config = dict(
    d_model=192,
    n_head=6,
    n_kv_head=6,
    positions='learned',
    init_std_up=0.0222,
    lr=0.00214,
    lr_mult_o=0.936,
    lr_head=0.00825,
    schedule='wsd',
    decay_shape='linear',
    batch_tokens=65536,
    doc_mask=True,
)
Each number is 50 + 15 x the weight over its row's rms, rounded and kept within 0 to 99. Layers, rows and columns count from 0. The size before them is the row's rms in percent of the matrix's.

# layer 22 attention key, 384x192, rms 0.0977, rows 239-249, columns 128-191
102:27 35 49 51 72 48 50 58 89 43 23 63 64 80 50 77 79 43 33 71 17 42 41 55 40 28 85 42 43 59 76 67 43 40 45 52 80 64 38 51 43 37 41 21 37 58 53 56 39 73 49 58 35 60 63 43 50 32 47 32 10 43 52 41
107:42 41 70 50 42 81 44 70 43 60 54 30 53 49 05 48 48 49 60 44 42 53 99 43 79 25 50 64 44 29 67 53 23 57 46 31 67 46 40 71 51 43 37 41 52 61 58 39 51 61 72 59 81 58 64 71 28 65 84 36 45 59 39 63
107:62 59 28 54 21 64 85 49 61 52 50 30 68 72 41 42 48 44 53 61 62 37 44 38 17 47 54 33 94 59 45 35 60 35 36 39 41 47 50 59 69 42 41 31 45 50 42 51 53 58 44 62 70 56 71 47 67 45 56 66 66 41 68 41
105:58 37 48 47 69 56 26 39 41 57 93 50 40 58 51 65 38 73 63 46 20 55 67 57 58 45 29 64 69 40 38 38 49 38 71 43 76 58 64 65 43 51 39 44 64 79 37 51 39 55 17 53 65 70 73 53 35 56 50 63 41 46 80 77
105:54 57 69 48 42 56 24 60 41 52 67 25 48 49 50 82 68 36 43 37 46 72 46 49 25 55 42 42 55 72 74 37 68 65 46 29 50 36 42 41 50 66 43 47 32 47 25 39 63 47 41 64 63 43 63 40 60 46 45 28 49 50 53 47
106:57 42 62 49 44 73 58 64 43 37 39 63 41 73 44 55 34 37 29 41 61 45 38 35 52 53 37 53 34 42 54 31 63 69 61 48 40 71 53 65 54 50 38 89 81 47 75 53 47 52 57 61 53 50 44 44 47 58 59 53 54 33 41 24
106:44 33 51 55 59 38 41 41 69 39 40 48 59 68 51 34 65 52 80 61 59 26 51 70 45 66 60 79 41 64 37 52 52 39 30 71 39 33 51 58 59 48 44 38 18 77 39 31 61 26 33 67 49 33 28 54 48 58 70 53 50 66 25 47
100:65 35 16 29 39 57 22 29 46 59 55 40 52 52 63 70 70 61 51 59 52 46 56 54 22 44 41 72 19 49 60 44 55 73 28 43 27 25 37 69 52 45 45 78 58 42 41 67 49 68 61 54 41 40 49 69 14 72 41 52 70 41 62 70
105:54 75 47 47 46 79 46 65 42 48 65 78 55 30 53 49 57 50 52 33 45 41 52 62 65 68 53 47 23 70 65 52 52 39 61 61 53 50 69 43 60 44 31 39 24 65 29 66 57 74 74 62 66 70 27 55 16 32 54 72 41 58 32 48
097:55 27 19 40 47 69 30 56 35 60 41 65 19 57 53 81 27 45 46 52 46 40 45 37 49 73 27 58 54 60 24 75 50 41 46 32 33 72 51 33 66 73 44 66 53 68 56 58 28 39 47 66 60 66 55 61 37 50 69 42 57 61 57 51
100:54 52 78 39 49 42 47 47 54 42 66 50 81 50 37 88 46 41 38 39 43 77 42 51 60 50 61 54 33 58 34 39 61 63 46 49 77 51 59 72 51 35 55 47 50 35 84 57 48 57 36 17 22 63 28 54 58 59 46 50 59 80 57 34
# layer 22 attention query, 384x192, rms 0.097, rows 240-250, columns 128-191
110:60 62 76 38 46 79 36 66 33 58 54 57 65 56 39 66 41 46 47 59 67 43 79 50 47 42 57 58 47 36 76 58 14 54 62 35 63 56 31 37 40 32 38 44 50 53 49 22 44 71 58 53 37 90 39 82 39 49 49 43 24 50 42 73
109:52 20 46 46 44 47 62 22 30 54 50 44 63 61 54 49 31 37 34 53 64 29 48 54 54 75 79 38 58 69 28 44 47 27 39 35 20 58 54 50 67 57 44 50 45 59 54 64 52 72 68 36 51 67 48 32 67 53 51 77 68 31 73 46
104:46 44 62 36 31 47 30 35 75 58 49 36 52 64 59 59 33 71 61 66 42 27 77 61 44 47 57 44 38 48 45 36 53 43 35 27 71 71 54 53 36 57 33 57 60 76 41 58 46 47 19 34 68 51 68 27 56 40 77 33 53 72 64 65
107:38 41 48 55 39 58 48 51 67 65 69 13 34 48 81 78 70 30 37 31 28 41 62 64 30 67 76 44 49 52 47 53 65 51 65 58 35 40 41 43 60 61 50 19 31 59 29 26 49 68 33 43 73 18 35 46 35 41 36 22 56 37 35 12
104:65 56 61 64 40 57 73 53 57 45 40 69 53 71 44 40 46 52 30 44 65 55 52 58 38 61 52 45 30 66 55 21 43 66 70 41 57 56 47 60 53 81 36 60 62 56 43 42 53 38 41 22 49 31 46 58 53 46 61 54 50 63 58 21
107:40 57 35 36 72 73 39 26 57 54 84 44 29 34 45 51 63 68 81 55 66 56 52 31 53 53 64 37 24 41 39 64 36 73 38 71 36 75 57 53 52 73 53 39 30 65 45 57 59 52 38 38 47 25 43 47 52 70 68 69 47 74 54 71
103:37 28 43 53 43 57 68 50 46 51 69 44 57 58 80 55 35 79 28 69 45 54 76 35 40 48 37 69 24 72 60 41 52 38 50 36 36 43 33 70 69 75 31 60 79 31 26 67 32 56 56 22 41 47 13 52 40 49 57 59 39 31 39 75
104:56 46 42 41 63 82 53 54 49 36 49 50 61 47 69 36 61 55 71 31 72 59 82 55 49 44 33 60 26 46 48 43 34 41 67 52 63 44 33 45 52 63 36 60 62 56 55 73 60 54 35 34 65 57 58 51 12 19 30 58 43 61 30 79
097:40 45 36 60 73 69 32 41 65 32 27 49 41 50 41 50 34 22 60 32 35 44 56 32 47 66 31 79 60 53 21 60 34 35 23 53 39 86 44 48 48 89 78 39 56 55 31 54 55 48 59 63 64 45 40 60 60 54 49 44 69 49 78 64
101:74 62 56 50 81 43 82 16 37 74 51 38 39 48 38 33 87 51 20 47 52 57 58 61 59 27 63 44 53 41 31 45 55 60 52 55 72 40 57 66 45 55 55 34 59 11 50 69 34 47 16 24 40 58 61 65 64 80 44 49 49 53 34 28
103:47 75 30 50 52 51 46 47 65 59 43 66 47 49 31 53 54 44 00 40 51 50 45 59 64 61 52 61 45 39 21 46 82 48 53 47 24 72 46 47 15 61 55 43 57 46 48 73 26 37 57 83 55 47 54 70 48 43 70 74 47 53 59 60